Part of a small language model's weights.
Size: 9 layers, width 768, MLP 6144 tanh GELU, vocabulary 32768, 157M parameters.
Each number is 128 + 24 x the weight over its row's rms, rounded and kept within 0 to 255. Layers, rows and columns count from 0. The size above them is the row's rms in percent of the matrix's.

# layer 4 MLP down, 768x6144, rms 0.025, rows 0-104, columns 2624-2687
size [ 99 103 102  99  96 102 100  99  97 104 104 100 106  99 102 100  99 100 102 101  98 101 101 101 101  99  99  99 102  98 103  97  99 103  99 101 103  99 104 106 100  96 101  99  98  98  97 102  98  99 100 101 100 104 100 101  99  97 104  99  99 100 101 100 103  99 109  98 101  98 101 103  99  96 102 101 102 100 104  97 100  99 102  98  99 104 101  99  98  99  99  99 100 103  98 101  99  97  98  99 100  98  98  98  96]
[[129 120 166 109 120 159  86 144 152 118 122 165 133 166  91 128 114 148 130 163  93 123 133 163 114 156 153 109 141 155 105 148 138 118 131 121 129 101 148 134  96 117  97 116 123 123 104 133 161 112 183 138 113 173 121 116  86 135 117 103 101 141 126 139]
 [112  82 142 147 103 104 129 145 100 124 102 103  94 118  92 144 135 135 117  99 122 163 160  99 140 114 101 184 143 104 136 113 104  98 109 127 141 145 131 116 116  79  95 122 162 105  81 146 154 126 111  90 110 141 137 146  48 128 140 103 137 119 138  94]
 [123 136 145 120 134 128 135 132  92 113 109 112 113 101 147 127  87 113 130 140 126 136 156 130 108 104 158 114 158 143  79  96 164 155 123 124  98 110 124  93 123 125 120 147 161 107  71 141 145 160 126 151 154 154 174 146 136 143 120 127 121 102 143 127]
 [160 170 117 131 156 136 148  66 123 107 105 146 131  87 115 130 118 135  98 111 127 149 138 145 113 101  78 106 133 176 188 149 110 146 127 109 102 126 143 127 147  97 160 164 126 111 156 128 152 164 118 143 108 102 126 187 143 102 111 116 132 123 118 106]
 [140 123 122 157 126 131 119 144  83 119  94 135 118 148 127 171  95  92 138 119 131 138  94 134  93 148 118 174 126 118 104 112 133 140 167 138 129 119 114 111 110 143 127 138 137 136 120 107 131  98 168 101 146 116 143 144 129 102 109 162 157 115 143 122]
 [115  96 108 132 136 113 132 139 131 142 120 104 126  84 125 137  77 128 108 178 128 154 135 159 138 118 149 116 107  96 130 121 129 139 102  92 105 124 155 144 138  93 102 139 122 117 104  95 125 106  93 153 130 129 101 111 137 111 160 123 143 121  92 126]
 [126 115 131 136 168 145 114 105 170 141  94 121 119 136 160  69 131 108 159 129 133 115 158 161 120 113 140 109 114 107 153  89 120 160  88 120 139 138 106  68 142  94 145 135 126 104 127 114 100 135 112 170 136 106 102 106 131 117 173 129 123 123 102 106]
 [ 74 131 122 137 131  91 112 149 110 160 126 185 128 162 128 140 160  99 114 148 106 114 131 134 145 149 173 144 128 110 120 135 121 161 111 164 126  95 126 174 166  85 135  66 181 132  86 126 148 124 145 124 101  75 130 230 104 135 129 135 136 122 126 134]
 [111 129 122 135 171  75 109 185 151 149 146 165 116 135 115 129  90 126 111 114 138 164 128 147 113 151 139 121 141 125 112 142 116 117 104 156  78  93 116 137 143 135 128 135 144 121 157 123 133 119 129 142 139 121 117 124 138 118 141 138 151 129  92 128]
 [122 138 135 126 164 109  90 117 114 140 109 120 126 126 135 122  98  95  94 169 129 109 159 160 125 138 142  68 131  82 126 123 131 160 173 109 148 148  69 114 115 148 116 116 118 122 150 133  79 112 100  86 141 127 158 141 140  99 116 122  74 102 124  91]
 [120 169 150 122 117 125 164 139 162  93 106  86 144 118 144  86 115 162 113 123 170 127  94 132 143 102 123  87 119 126 115 137 135  90 103 153 137 122 125 178 123 118 130 151 151 141 148 121 108 109 172 116 151 135 122 122 143 132 101 125 158 180 116 108]
 [171 120 105  81  96  98  93  60 114 161 122 113 128 160 132 168 144  74  98 103 100 104 136 148 127 145 168 135 121 109 169 123 167  88 153 119 127 152 126 158 125 151 115 132 149 126 110 156  94 179 119  80 133 148  88 121 156 128 138 142 146 134  74 121]
 [193 124 129  97 157 122 136 116 116 137 150 149 132 102 120  80 162 102 130 133  95 175 130 164 141 105 137 111 125 100 149 102 118 156 116 124 141 119 164  67 154 104 127 120 119 111  74  93 103 116  95 119  84  80 108 144 118 124 187 148  93 120 131 121]
 [135 102 128 115  96  57 129 135 111 139  88 152 121 116 174 113 100 132 120 129 135 110 161 111  86 134 126 124 159 125  93 112 101 177 152 129 142 146 154 172 128 145 123 148 101 133 139  90 136 115 140 177 148 102 111 172 132 183 162 142 132 118 132 143]
 [164 125 125 121 130  96 137 157 122 135 109 110 178 122 122 123 130 147 116 120 121 100 119  97  90 117 104 174 113 131 151 152 170 118 160 125 124 107 100 110 151 129 146 120 132  89 128 127  95 140 128 166  86 106 157 142 110 103 112 165 129 148 130 132]
 [153 127 145 111 134 114 158 115 142 111 118 144 114  87 126  87 133 128  93 109 142 155 137 123 140 121 158 148 169 110 117 133 142 103 122 139 144 146  99 106 130 110 166 151  83 171  92 111 122 146 143 117 135 128  92 149 153 154 118  96 122 161 135 137]
 [136 143 127 137 186 137  93 106 135 106 171 112 107 102 144 159 126 108 173 145 100 104  97 122  62 124 129 113 145  87 132 132 143 141 137 108 101 112 150 140 129  95 119 126 145  89 133 121  87 148 111 123 149 139 117  91 142  74 140 125 111 146 136  76]
 [129 148 126  96 106 141 127 146 116 139 114 158 109 148 151 127 153 101 130 184 100 166  98 134 132 140 101 128 118  93 121 124 166 106 114 140 129 148 137 111 146 104 122 122 119 123 123 104  96 130 158 144 170 119 125 129 103 135 141 108 138 113 165 171]
 [130 119 119 132  88 100 147 199 128 102  83 142 149 126 125  71 120 176 158 126 107 137 117 128 157  84 150 112 110 135 117 127 157 108 141 124 100 129 133 139 166 101 109 118  88 104  97 127 155 114  90 139 151  98 124 116 134 102 110 178 126 158 106 119]
 [145 170  86 126 125 118 113 113 162 103 148 146 135 142 135 121 136 138 111 118 114 139 128 134 139 105 104 133 115 103 124 131 144 114 163 126 131 160 130  87 112 154  57  83 122 154 138 142 132 143 195  90 178 117 133 132 179 158 107 115 127 156 127 132]
 [179 124 111 184 133  88 121 162 115 147 157 122  89 138 100 105 169 138 116 137 112 164 126  98  95 169  88 136 116 127 155 121 168  92 161 138 153 140 134 143 139 153 124 107 141 139 131 104 179 124 126 177 160 153 117 134 132 158  87 135 138 125 154 115]
 [134 128 120 123 156 142 119 116  90 115 125 132 108 119 126 103 106 143  88 120 115 131 135 163 157 122 137 163 152 136 122 121 144 118 119 182 110 127 107 120 120 157 135 127  97 148 166  97 124 126 112 154  98  85 149 117 138 138 124 144 160 138 110 148]
 [117 124 150 132  97 158  94 154 113 138  89 153 141 102 122 153 145 128 141 116 146 112 130 147 134 121 119 128 130 179 112 138 155 156  90 115 148  92 152 137 137 144  97 109 130 122 134 110 149 145 151  90 138  98 128 170 150 157 142 101 129  68 144 164]
 [ 72 126 139 123 111 111 136  79 144 106 124 123  99 129 145 172 128 127 125 146 120 117 180 168 100 129  95 127  89 143  85 130  77 108 116  97 135  87 160 168 139 149 134 181 151 129 135 143 134 140 148 133 113 159 141 147 127 160 159 115 104  88 122 142]
 [110 170 121 140 105 140  86 137 102  92 144 124  87 114 136 118 139 156  97 145  74  91 143 114 162 141 134 123 120 124 119 144 130 130 138 102 137 149  97 149 103 106 114 146 134 141 103 137 114  84 140 106 134 126 143 146 128 146 107 137 131 125 116 121]
 [ 97 151 112 127 145 126 126  88 129 108 113 130 146 137 133  72 154 148 110 162  69 158 143 148 134 143  99 154  82 151 116 105 164 128 194 141 134  78  90 103 151  99 114 100 147 140 119 135 150 159 124 127 122 180 112 157 132 138 107 168 115 136 119 167]
 [122 131 108 155 171 152 148 159 133 111 171 129 120 101 114 136  98 141 136 106 124 129 129 117 102  91 161 118 106 104 130 139 126  82 144 139 167 104 130 144 109  81 121 186 106 129 139  85 121  86 142 121 107 142  88 127 126 156 145 106 126 121 153 181]
 [ 76 104 129  87 174 135 120 141 163 138  86 122 140 142 132 142 129 139 140 121 113  96 143 148 110 140 152 169 147 112 145  85  77 121 148 115 130 115 121 137 118  97 110 149 126 125  76 151 144 114 138 141  91 115 167 109  79  75 121 154 143 142 156 122]
 [144 130 154  81 124 147 142 112  89  95 145 123 125 149 112 181 155 103 194  94 112  71 155 162 133 153 116 116 120 115 165 118  85 147 139 115 101 144 148 119  93 179 123 108 138 134 144 110 145 175 124 124 100 114 158  91 116 142 135  71 131 132 122 165]
 [142  74 121 131 141 131 150 113 130 132  91 129 128 115 132  98 151 108 114 126 122 108 118 118 114 153 114 142 164 101  99 132  83 140 146 123 156 150 128 118 114 117 125 134 160 139  98 120 177 139 116 170 105 126 129 146 153 120 121 124 114 153  95 149]
 [118  82 134 152 136 105 107 108 146 108 133  90 115 130 143 115 121 131 153 145 120 100 109 112 129 154 147 105 114 155 148 141 178 112 171  92  93  99 115 105 146 120 141 146  95 110 107 168 112 147 115 129  99  94 122 119 112 105 110 125  97 130 104 131]
 [141 110 138 131 163 113 146 140 147 149 161  81  98 107 143 155  81 113 120 111  44 153 149 142 118 152 149 109 138 116 176 166 150 162 120 139 136 149 125 137  91  95 151 107 111 128 141 156 116 112 163 135 177 161 105 151 103 165 118 140 147 116 143 130]
 [148 146 157 117  70 127 114  96 115 123 106 116 121  86 123  89 147 117 141 140 155  90 118 157 107 105 121  88 129 115 105 137 107 121 145 134 123 140  66 146 118  93 195 113  94 151 139 154 108 125  99 117 125  61 147 156 114 121 117 107 152 135 123 110]
 [143 126 141 167 122 125 142 136 112 171 100 143 145 115  91 105 105 170 125 137 103 156 139 121 133 125 139 100 103  98 124 102 119 134 154 112 131 121 137 106 128  79 154 101 142  99 153  80  69 117 124  96  95 156  89 138 135 138 143 133 117  95 123 102]
 [123 136 114 125 110 146 101 134 142 150 126 117 103 109 113 170 160 147 117 127 161 110 118 154 116 120 167 129 104 110 107 153 134 112  78 137  83 105 165 119 135 127 152  93 141 107 126 116 141  61 106 145 120 123 131 125 118 105 148 137 154 107 130 134]
 [152 122 105 157 161  94 149 114 158 125 155 139 137 103 136  92  95 215 125 105 145 157 148 159 127 132 118 187 111 136 113 125 103 130 144  99 122 156 141 161 121 172 132 151  81  98 150 134 154 148 139 157 121  91 125  98 176  70 125 133 162 125 106 166]
 [107 125 124 143 132 136  85 171 118 126 122  95 113 145 119 132 171 129  98 137 139  97 121 118 140 143 170 182 118 196 170 115  90 113 126 115 142 154 159 101 147  95 128 141 150 137 142 135 130 154 129 117 155 106  90 123 181 128 160 100 208 169 122 105]
 [102 145 115 137 104 137 155 160 159 128 127 109 136 114 121 120 158 156  85 152  90 133 136 116  94 139 109  95  92 111 103 109 136 104 112 133 151 100 164 142 171 114 132 129 130  79 147 135 104 163 101 107 160 171 131  92 125 167 107 102 131 160 161 150]
 [121 144 149 141 156  96 143 136 114 128 105 133 143 132 129 150  89 104 146 114 107 153 135 139 163  70 169 147  90 111 113 166  99 125 169 144 170  92 102 171 168 204 128 120 156 125 113 116 156 138 121 151 120  95  82 150 132 119 123 120  91 124 109 115]
 [ 83  93 102 140 102 113 118 127 123 101 137 109 134 135 146 126 113 134 124 130 109  99 144 148 109 129  99  68 150 114 138 129  72 144 118 122 165 114 126 146 109 114 125 136 125 124  94 157 105 159 153 149 130 137 127 127 172  71 142 128 152 155 103 151]
 [123 125 163 122 129 134 139 133 132  99 136 125 143 120 127 103 154 136 142 111 109 152 135 161 136 107  77 129 125 143 141 154 110 117 101 135 133 125 114 136 138 141 147 141  92 127 118 172 105 112 118 162 106 110 157 131 178 158  85 131 131 108 101 128]
 [120 124 112 165 111 177 111 120 125  95 113 163 151  97 109 126  98 124 114 141 119 109 100 123  81  81 145 153 155 150 121 124  98 129 120 182 150 152 112 136 101 134 121 103 125 130 129 116 103 134 136 137 128  87 154 159 103 104 126 147 135 132  95 153]
 [149 165 123  87 116 124 104 113 152 125 123 136 118 160 103 186 123 165 125 118 138 134 106 129 123 124 139 133  95 117 101 171 160 135 139  89 117 137 151 144 146 130  93 107 115 113 119 121 153 153 138 155 139 132 135 182 162 130 148 124 124 141 124 156]
 [112 114 143 130 116 142 101 157 140 121 124 159  98 141 127 117 141 122 110 118 111  51 179 115 149 108 121 118 144 156 143 124 114  91 108  97 139 171 127 102 153 152 114 100 108 150 122 118 103 126 125 118 121 165 118  90  60 189 150 144 176 127 168 159]
 [ 65 129 147 174 115 133 135 140 118 153 161 155 113 172 138 142 142 155 103 155 150 135 138 121 129 164 134 121 142 136 133 129 143 122 130 144 191 104 153 114 212 123 186 112 131  97 168 144 133 152 122 145 116 136 131 141  92 151 186  99 154 126 175 112]
 [177 117 111 121 135 105 109 119 131 118  81 144 110  94 157 106 156 128 115 132 101 162 163 100 139 119 138 118 150 146 166 147 102 126 134 118 156 112 135 138 147 134 104 151 129 133 144  96 138  88 121 111 132 129  95 123 171 152 107 166 103 165 117  59]
 [172 148 108 124 133  96 165 133 136 139  88 127 120  93 131 162 155 188 105 159 157 154 126 134 144 126 121 120  93 122 128 136 116 124  84 139  99 135 125 118 141  87 117 145 100 120 155 132 117  97 130 162 144 120  98 144 151 147 160 122 118 142 131 145]
 [107 131 117 101 148 164 104 153 164 104 147 164 144 143 175 108 154 177 145 139 127 122 170 104 121 166 112 146 144 107 154 155 136 116 123 119 128 119 163 125 146 107 156 126 105 132 178 125 139 139 112 136 108 100 131 126 153 130 152 112 160 139 107 138]
 [103  90 102 143 105 126 169 121 127 108 100 104 143  91 133 112  85 122  78 132 121 134 173  94 163 103  59 124 120 189 131 162  97 115 144 168 144 157 123 154 136 126 110 133 108 149 121 107 155 152 106 124 137 106 161 120 137 157 126 113 162 128 148 134]
 [155 134 110 141 188 140 143 106  92 129 109 116 115 136 135 129 153 114 149 140 140 140 131 121 114 115 133 120 131 151 160 107 114 136 109 141 153 166 121 141 124 104 104 113 176 122 128 146  83 122  92 126 156 123 121 108  90 138 136 127 124 123 122  82]
 [ 90 113 170 167 139 162 101 149 165  64  97  99 155 119 134  51 121 153  93 118  90 148 128 184 134 102 136 100 128 118 109 117 147 112  96 115 110 122 162 115 140 151 180 124 118 121  97 117 106 107  76 117 144 164  94 134 116 123  97 156 108 140 101 132]
 [138 128 109 117 122 132  32 129 160 128 128 146 119 139 122 104 158 150 143 128 149 127  99 185 130 114 138 127 146 135 129 141 109 165 140 153 122 104 139  59 122 101 150 142 183 126 123 126 143 132 123 146 145  84  96 114 105 140 105 142 108  83  93 130]
 [122  96 111 118 113 125 152 174 108 156 175  79 133 128 145 113 176 122 113 134 140 135 117 162 130 148 107 123  87 133 134 133 144 145 135 125 170 137 102 152 116  94 157 144 160 127  96  70 161 161 138 132 129 161 165 112 136 169 133 117 118 128 205 142]
 [112 100 144 133 163 105 106 119 106 124 135 129  92 133  78 119 103 147 176 116 155  93 134 153 177 123 120 102 126 108 112 144 107 139 139 123 151 113 115 122 149 139 107 111 100 120 126 119 154 112 117 120 136 177 112 106 139 137 108  86 165 125 123 160]
 [138 141 135 123 133 113 103 116 129 123 149 130 130  95 107 127 116 133 126 123  74 158 182 105 107 150 127 125 119 159 113 139 101  97 140 153 116  87 111 137 131 135 117  99 135 123 144 113 116 129 120 103 127 124  99 153 136 103  61 108 152 166 122 159]
 [136 117 145 132 138  92 174 108 177 137 119 157 119 152 131  88  97 154 120 128 129 173 126  97 140 125 116 147 147 159 171 157 154 112 152 137 135 125  78 169 146  77 137 158 150 126 113  82 104 142 104 159 142 149 128 127 117 132 128 135 111 123 149 104]
 [150 153 151  95  66 124 113 187 132 156 130 116 132 103 135 119 117 134 160 131 155 111 119 101 105 137 142 123  71 135 100 139 167 159 110  88 103 149 105 157 103  86 151 137  87  82 175 159 128 105 119 127 125 134 111 107  92 157 132 107 110 157  89 124]
 [123 148 140  94 156 124  87 140  88  96 137 102 105 144 122 141 136 139 160 125 141  99 130 127 141 152 109 123 117 106 141 157 128 100 119 141 137 152 166 121 100 128 165  97 142 143  96 162 153 116 140 163 106 139  75 105 153 137 142 155 129 109 137 109]
 [190 116 118 154 168 127 121 155 142 103 151 113 108 208 129 111 131 132 128 169 100 151 124 122 134 153 115 108 119 130  98 105  98 144 141 126  92 137 150  96 124 132 141  83 181 140  93 176  89  89 127 120 137 116 147 159  90 111 131 132 152 116 122 147]
 [ 85  99 150  97  95 133 159 117 172 130  77 116 108 129 135 138 113 140 118 135 120 133 111 179 203 170 132 116 117 147 162 113 142 122  84 159 160 167 149 150 119  77 112 110 128 126 175 118 101 163 111 157 126 100 126 128 114 134 127 153 109 120 153 138]
 [143 124 132 137 183  96 163 135 173 184 136  98 100 106 137 129 129 106 122  93 114 107 170  80 159  83 157 132 156 142 155 176 165 160 110 143 109 165 134 136 139 178 120 128 118 121  89 159 110 145 131 101  96 102 177 120 141 164 144  95 114 117 114 163]
 [ 98 121 143 135 111 161 137 138 146 130 113 173 110 164  96 137 139  92 114 120  98 107 128 143 112 126 109 161 150  95 148 120  83 120 116 140 152 114 125  96 143 100 136 124  85 103  83 113  83 123 159 151  77 117 111 131 134 181 110 133 162  83 100 134]
 [154 116 153 113 120 107 148 117 114 132 131 106 118 117 130 100 122 104 120 111 101  82 116 113 161 141 151 168 144 144 100 106 126 174 157 133 119 104 192 128 133 139  85  94 133 136 103 133  97 131 160 107 135 114 129 137 130 154 112 133 106 113 148 154]
 [ 98  80 111 128 162 117 130 142 118 131 161 140 146 101 139  90 132 125 127 124 144 130 144 105 151 121 158 140 117 142 157 155 127 150 147 150 106 111 117 152 131 124 115 130 147 113 138 168 113 123 103 143  90  95 104 135 145 100  94 144 121 123 169 105]
 [114 148 113 120 111 129 130 166 160 138 111  92 118 149 139 113 115 128  94  98 131  85 151 118 104 182 128 183 133 127 123 135 126 130  91 146 180 146 134 126 145 124 125 123 148 153 135 122 137 117 141 115 153 122 146 136 116 151  79 108 105 104 150 155]
 [121 126 145 115 105 146 115 107 102 109 116 131  94 115 157 139 129 148 147 135 156 164 177 178 133 124 143 127 117 127 123 126 156 176 143 126 116 174 154 112 125 117  95 157  86 124 139 160 145 109 112 125 172 107 146 180 130  90 135 155  62 127 120 130]
 [ 69 165 103 146 148 129 126 131 151  90 114 128 119 161 134 121 104 122 147 108 145 155 171 155 120 142 179  87 120 146  91 140 149 144 139 121 141 176 138 145 124 106 106 143 123 114 101 108 101 125 122 123  95 113 110 147 110 124  74  87 143 125 141 129]
 [104 150 152 107 108 125 118 124 116 121 142 115 133 173 117 137 141 133  94 117  85 143  65 130 146 135 147  88 129 110  95 138 139  94 143 144 145 130 182 150 124 154 150 120 154  89 124 128  94 127 120 162 158  76 105 126 100 136 138 151 136 148 135  80]
 [113 140 168 120 142 115 132 121 103  95 196  96 102 110 104 134 153 128 104 134 152 132 167 160 152 112  69  93 158  92 141 114  99 124 104 148  95 148 190 118 124 129 120 106 143 127 182 104 145 114 143  97 113 125 134 146 184 156 143 121 105 116 160 145]
 [116 103 113 148 186 126 132 144 118 134 120 102 144 110 141 101 117 113 185 121 137 110 123  91 134 104  59 137  79 166 126 108 135  76 117 157 171 127 109 115 152 144 124 103 124 119 158 126 124 149  94  79 116 129 114 137 110  77 117 152 171  95 140 132]
 [156 124 121 123  86 123 122 131 140 158 111 109  97 140 119 108 121  71 103 115 128 102 148  83 142 110 101 157  89 116 158 119 123 104 127  70 119 132  85 164 142 120 115 130  87 100 161  91 185 107 113 116 110 124 155 121 115 148 131 131 159 122 138 147]
 [143 137 119 127 127 167 103 155 101 100 139 176 117 117 141  87 137 150 100  76 118  96 105 129 138 147 136 189 130  85  92 131 135 127 154 145 129 131 174 136  83 164 103 136 168  73 131 148 104 120 143 160 125 122 169 120 116 126 156 165 129 151 179 148]
 [117  94 128 168 111 130  95 118 136 161  97 113 126 138 137 168  99 174 137 123 163 148 119 127 122 117 112 140 125 109 151  67 131 119 127 159  80 121 147 112 136 139 144 141 121 120 131 113 145 138 115  94 130 112 126  85 174 160 147 148 151 147 124  97]
 [135 116 123 104 138  90 139 129 121 124  62 113 128 129  76 127 133 126 126 107 112 120 148 130 155 111 100 132 112 133 141  99 105 172 158 155 125 156 134 134 125 126 153 108 113 105 123 159 178 114 143 145 125 111 145 142  88 163 129 102 147 147 170  68]
 [121 159 146 108 114 122 185 117 156 135 125 182 118 114 117 147 101  97 137 110 121 151 119  99 159 109 150 130 122 111 101 138 124 147 146 125 166 128 112  91 138 149 165 153 125 152 160  87 118 143 122  91 137 112 161 120 120 148 132 121 143 115 141 117]
 [122 134 123 131 143 123 125 142 125 143 147  91  86 131 175 157 138 123 115 152 115 126 145  95  86 159  83  88 123 134 146 152 101 119 135 137 125 120 118  50 143 109 139 140 114 146 152 112 124 116 126 154 148 108 126 107 106  92 142 135 119 142 138 157]
 [163 149 131 146 132 156 102 159 103  73 123 102 149 114 156 107 138 110 155 151 117 117 156 192 134 141 124 106 132 164 119 106 136 116  69 114 129  97 153 144 116 142 130 120  83 120 144  66 144 140 135 134 125 109 116  94 102  89 101 100 129 109 103 125]
 [169 108 133 139 118 140 137  85 129 170 157 125  92  95  80 134 148 118  96 113 112  84 111 157 112  97 133 141 171 115 133 104 123 104 153  88 137 120 118 131 120 117 128  98 103 144 131 117 114  98 125 147 173 137 108 152  94 150 147 143  96 109 108 135]
 [119 125 130 112 115 148 138 117 119 153 140 196 128  85  97 119 116 147 114  89 165 102 132 126 132 137  94 117 167 135 111 157 105  92 161  74 141 106 128 127  91  95 154 102 156 146 150 129 160 138 159 157 143 142 128  83 181 148 157 133 152 116 146 115]
 [127 142 130 133 101 154 138 109  77 151 102 135 187 131 156 115  98 117 115 156 109 139  99 169 140 100 112 138  99  91 120 153  38 126 172 112 146 108 117 112 148 131 155 139 120  86 143 170  97 145 171 145  95 116 113 122 125  80 133 183 133 129 144 132]
 [161 186 140 136 162 168  83 127  95 104 146  81 155 118 102 149 113  73 141 102 131 120 135 145  82 177 111 167 123  99 157 149 129 124 149 124 163 165 114 107 153 141 103 102 123 145 170 117 120 122 138 153 123 134  90  90 128 172 127 118  96 125 120 114]
 [140 127 145 143 120 157 188 123 139 141 150 151 124 146 110 161  99 140 156  92 128 118 132 133 143 109 123  89 110 159 133 145 114  85 108 120 109 159 153 172 121 135 141 137  77 122 120  76 106 107  90 131 178 132 154 123 118 127 145 109 152 123 165 150]
 [137 120 145  99 105 135 176 136 151 117 163  97 128 130  93 149 122 102 116  87 105 130 125  96 129  86 141 111 115 124 139 150 106 110 118 139 149 170 122 162 145  96 131 115 145 138 162 176  84 108 107 135 146 133 160 158  77 125 141 115 130 166 143 104]
 [142 117 132 107 112 111 132 129 126 127  82  82 115 121 110 143 152  73 125 115 144 131 142 138 122 119 147 115 136 159 133 115 112 168  88 100 109 140 136 141 101 131 149  91 107 148 138 138 142 126  92 134 149 113 115 114 160 154 151 157 126 147 107 120]
 [149 135 100 115 100 157 117 101 110  67 108 134 137 155 100 122 147 103 151  80  75 137 159 112 126 129 186 135 102 128  96 150 143 123 113 118 111  95  82 108 125 159 149 174 157 131 118 104  62  94 143 148 142 147 122 166 144 166 131  92 126 128 137 157]
 [147 149 141 109 118 115 147 168 153 144 148 139  92 114 120 101 107 143 149 113 102 133 103 139 146  83  70 124 143 114 121 106 125 153 149 128 110 132 121  74 128 155 139 135 115 136 184 127 148 106 135 130 127 133 108 204 142 120 106 128 148 125  71 148]
 [145 140 125 119 125 144 124 129 106 109 141 137 122 111  94 163 150 150 102 112 130 137 138 136 155  99  92 149 107 128 145 131 144 127 149 155 182 139 118 104 127 122 103 114  72 102 127 112 145 100 132 133 128 132 124 105 104 135 122 122 131 148 128 162]
 [129 138 134 150 153 142 137 164 137 135 145 132 130 162 132 143  90 110 125  90 128 132 151 104  98 149 123 132 158 133 157  97 128 129 146 111 119 141 131 122 159 133 164 133 174 102  94 102 119 123 133  87 155 102 136 106  98  70 163 165 182 129 133 146]
 [108  91 135 125 146 119 111 157 145 138  95 116 148  85 102  93 120 139 125 102 137 153 147  85 113 100 140 120 117 127  91 112 122 162 104 130 153 129 115 118 119 115 132 161 100 121 113 127 120 161  75 110 123 110 126 157 144  69 137  72 159 143 162 136]
 [ 92  89 104 167 110 182 127 120 152 121 100 134 118 130 115 160  72 124 168 115  89 121 126 144 153 123 178 131 118 115 159 115 168 115 111 124 138 117 124 129 149 113 121  95 154 129 138 146 156 144  82 138 137 156 112  90 153 134 129  92 126 139 139 158]
 [120 115  83 111 107  92 118 106 152 136 127 120  90 147 123 146 109 105 151 144 129 139 143 132 135 127 165 146 135 131 102 138 166 128 119 102 111 127 117 124 135 142 132 118  95 109 149 108 188  70 150  96 131 137  91 150 132 110 126 140 122 125 112 146]
 [126 107 124 129 134 142 138 137 108 175 109 164 107 145 143 118  92 154 147 116 113 156 177 155 140 159 110 100 171 140 123 134 114 151 112  93 102 146 126 136 150 140 126 144  90 131 157 142 125 129 108  63 124 153 110 168 162  94 137  96 127 199 150 129]
 [151 125 139 115 135 124 142 162 124 131  85 109 116 121 122 161 130 150 127 151 124 137 138 137 150 151 136 108 124 110 105  92  89 157 136 125 115 146 105 170  80 114 138  96  78 116 167 131 138 127 160 128 140 137 142 102 123 134 133 122 133 159 116 126]
 [130  93 114 115 124 122 109 123 119 150 123 137 126 191 125 111 114  65  96 152 119  50 183 120 148 128 105 133 123 139 135 150 101 144 114  96 116 151 144 149 149 159 137 159 128 124 113 150 129 145 127 120 136 101 118 173 111 111 132 115 151  80 129 101]
 [154 133 123 140  99 146 105 115 146 110 117 124  74 154 111 166 117 148 155  97  77 107 113 107 122  93 140 177 145 103 158 114 155  80 103 148 108 130 131  76 149 147 134 116 137 144 104  99 125 112 130  93  89 149 132 109 131 119 157 123 135 141 132 146]
 [148 158 133 133 145 174 115 135 131 118 170 148 124 145 133 149 151 110 187 171 129  89 123 144 151 107 104 109 141 127 148 141 101 169 120 135 126  79 127  85 130 102 116 141 132 128 117 101 140 126 127 108 110 115 153 119  95  83 100 124 143 118  96  74]
 [122 129 102  97 110 161 156  53 102 104 140  93 111 125 114  50 125 159 153 111  80  97  98  83 171 108 114 150 119 123 108 135 141  94 133 100 135 132 147 139 154 129 150 131 154 148 129 114  63  95 114 140 132 139 139 139 139 139  98 183 141 129  80 129]
 [ 90 146 140 120 127 108 176 143 103 125  67 154 150 186 102 151 111 102 159 121 115 186 122 137 162 137 150 159  79 119 110 125 117 125 142 113 152 124  90  85 116 150 127 141 137 125 179 121 113 148 136  91 138 161 132 122 141 113 121 116  94 126 117 120]
 [151 120 107 142 140 131 177 121  85 120 137 135 148 143 116 128 111 116 143 135 122 113 136 153  73 131 113 154 140 143 100  77  71 121  75 117 128 102 141 128  93 118 149 137 165 148 139 168 147 131 103  88 125 140 104 113 103 118 136 110 116  97 129 126]
 [144 124 143 132 134 107 173  95 143 143 145 112 116 163  91 118 149 138 130 176 126 134 195 150 130 119 108 111 151 130 160 170  90 112 124 137 123 210 100 106 147 103 103 118 153 134 147 129 119 143 107 164 117 202 101 103 135 118 130 118 141 139 120 177]
 [165 122 106 141 182 123 138 118 155 127 140 139 161 107 131 133 126 133 114 139 121 142 165 124 118  84  95 156 136 162 179 141  92 143 174 149  85 111 156 118 170 159 150  76 137 116 119 146 103 138 128 161 133 122 163 103  82 128 138 118 161  88 107 149]
 [141 105 126 115 106 126  76 130 122 170 102 149 138 120  77  72 159 134 135 143  91 138 130  80 110 122 107  92 113 109 128 107 104 130 123 142  87 118 158 127 123 132  83 134 126 150 114 129 111 148 134  95 145  97 155 140 122 115 136 186 160 119 145  81]
 [143 168 112 111 125  73 101 161 112 128 110  95 124 139  75 124 135 125 120  93 111 179 136  79 174 122 136 143 163 137 113 113  88 101 175 146 108 142 132 144 124 139 142 129 138 115 114 111 148 119 129 129 135 115  99  89 121  70 155 123 140 115 121 119]
 [143 155 132 114 135 102  92 146 134 115 114 179 154 107 115 134 150 107 148 141 144 191 115 147 145 107 121 138 164 130 131 137 151 158 122 132 118 100 104 136 118 102 152 122 155 103 124 121  98 127 148 143 127 121 159  93 134 110 152 169 118  98 126 153]
 [126 158 150 158 122 115  76 143 129 139 142 118 153  97 148 134 166 108 132 128 115 145 144 159 158 141 134 125 114  92 111 117 138 118 147 119  85 135 125 133 141 137 127 112 117 177 166 120 106 147 104  72 137 134 116 146 104 175 137 163 115 159 166 129]]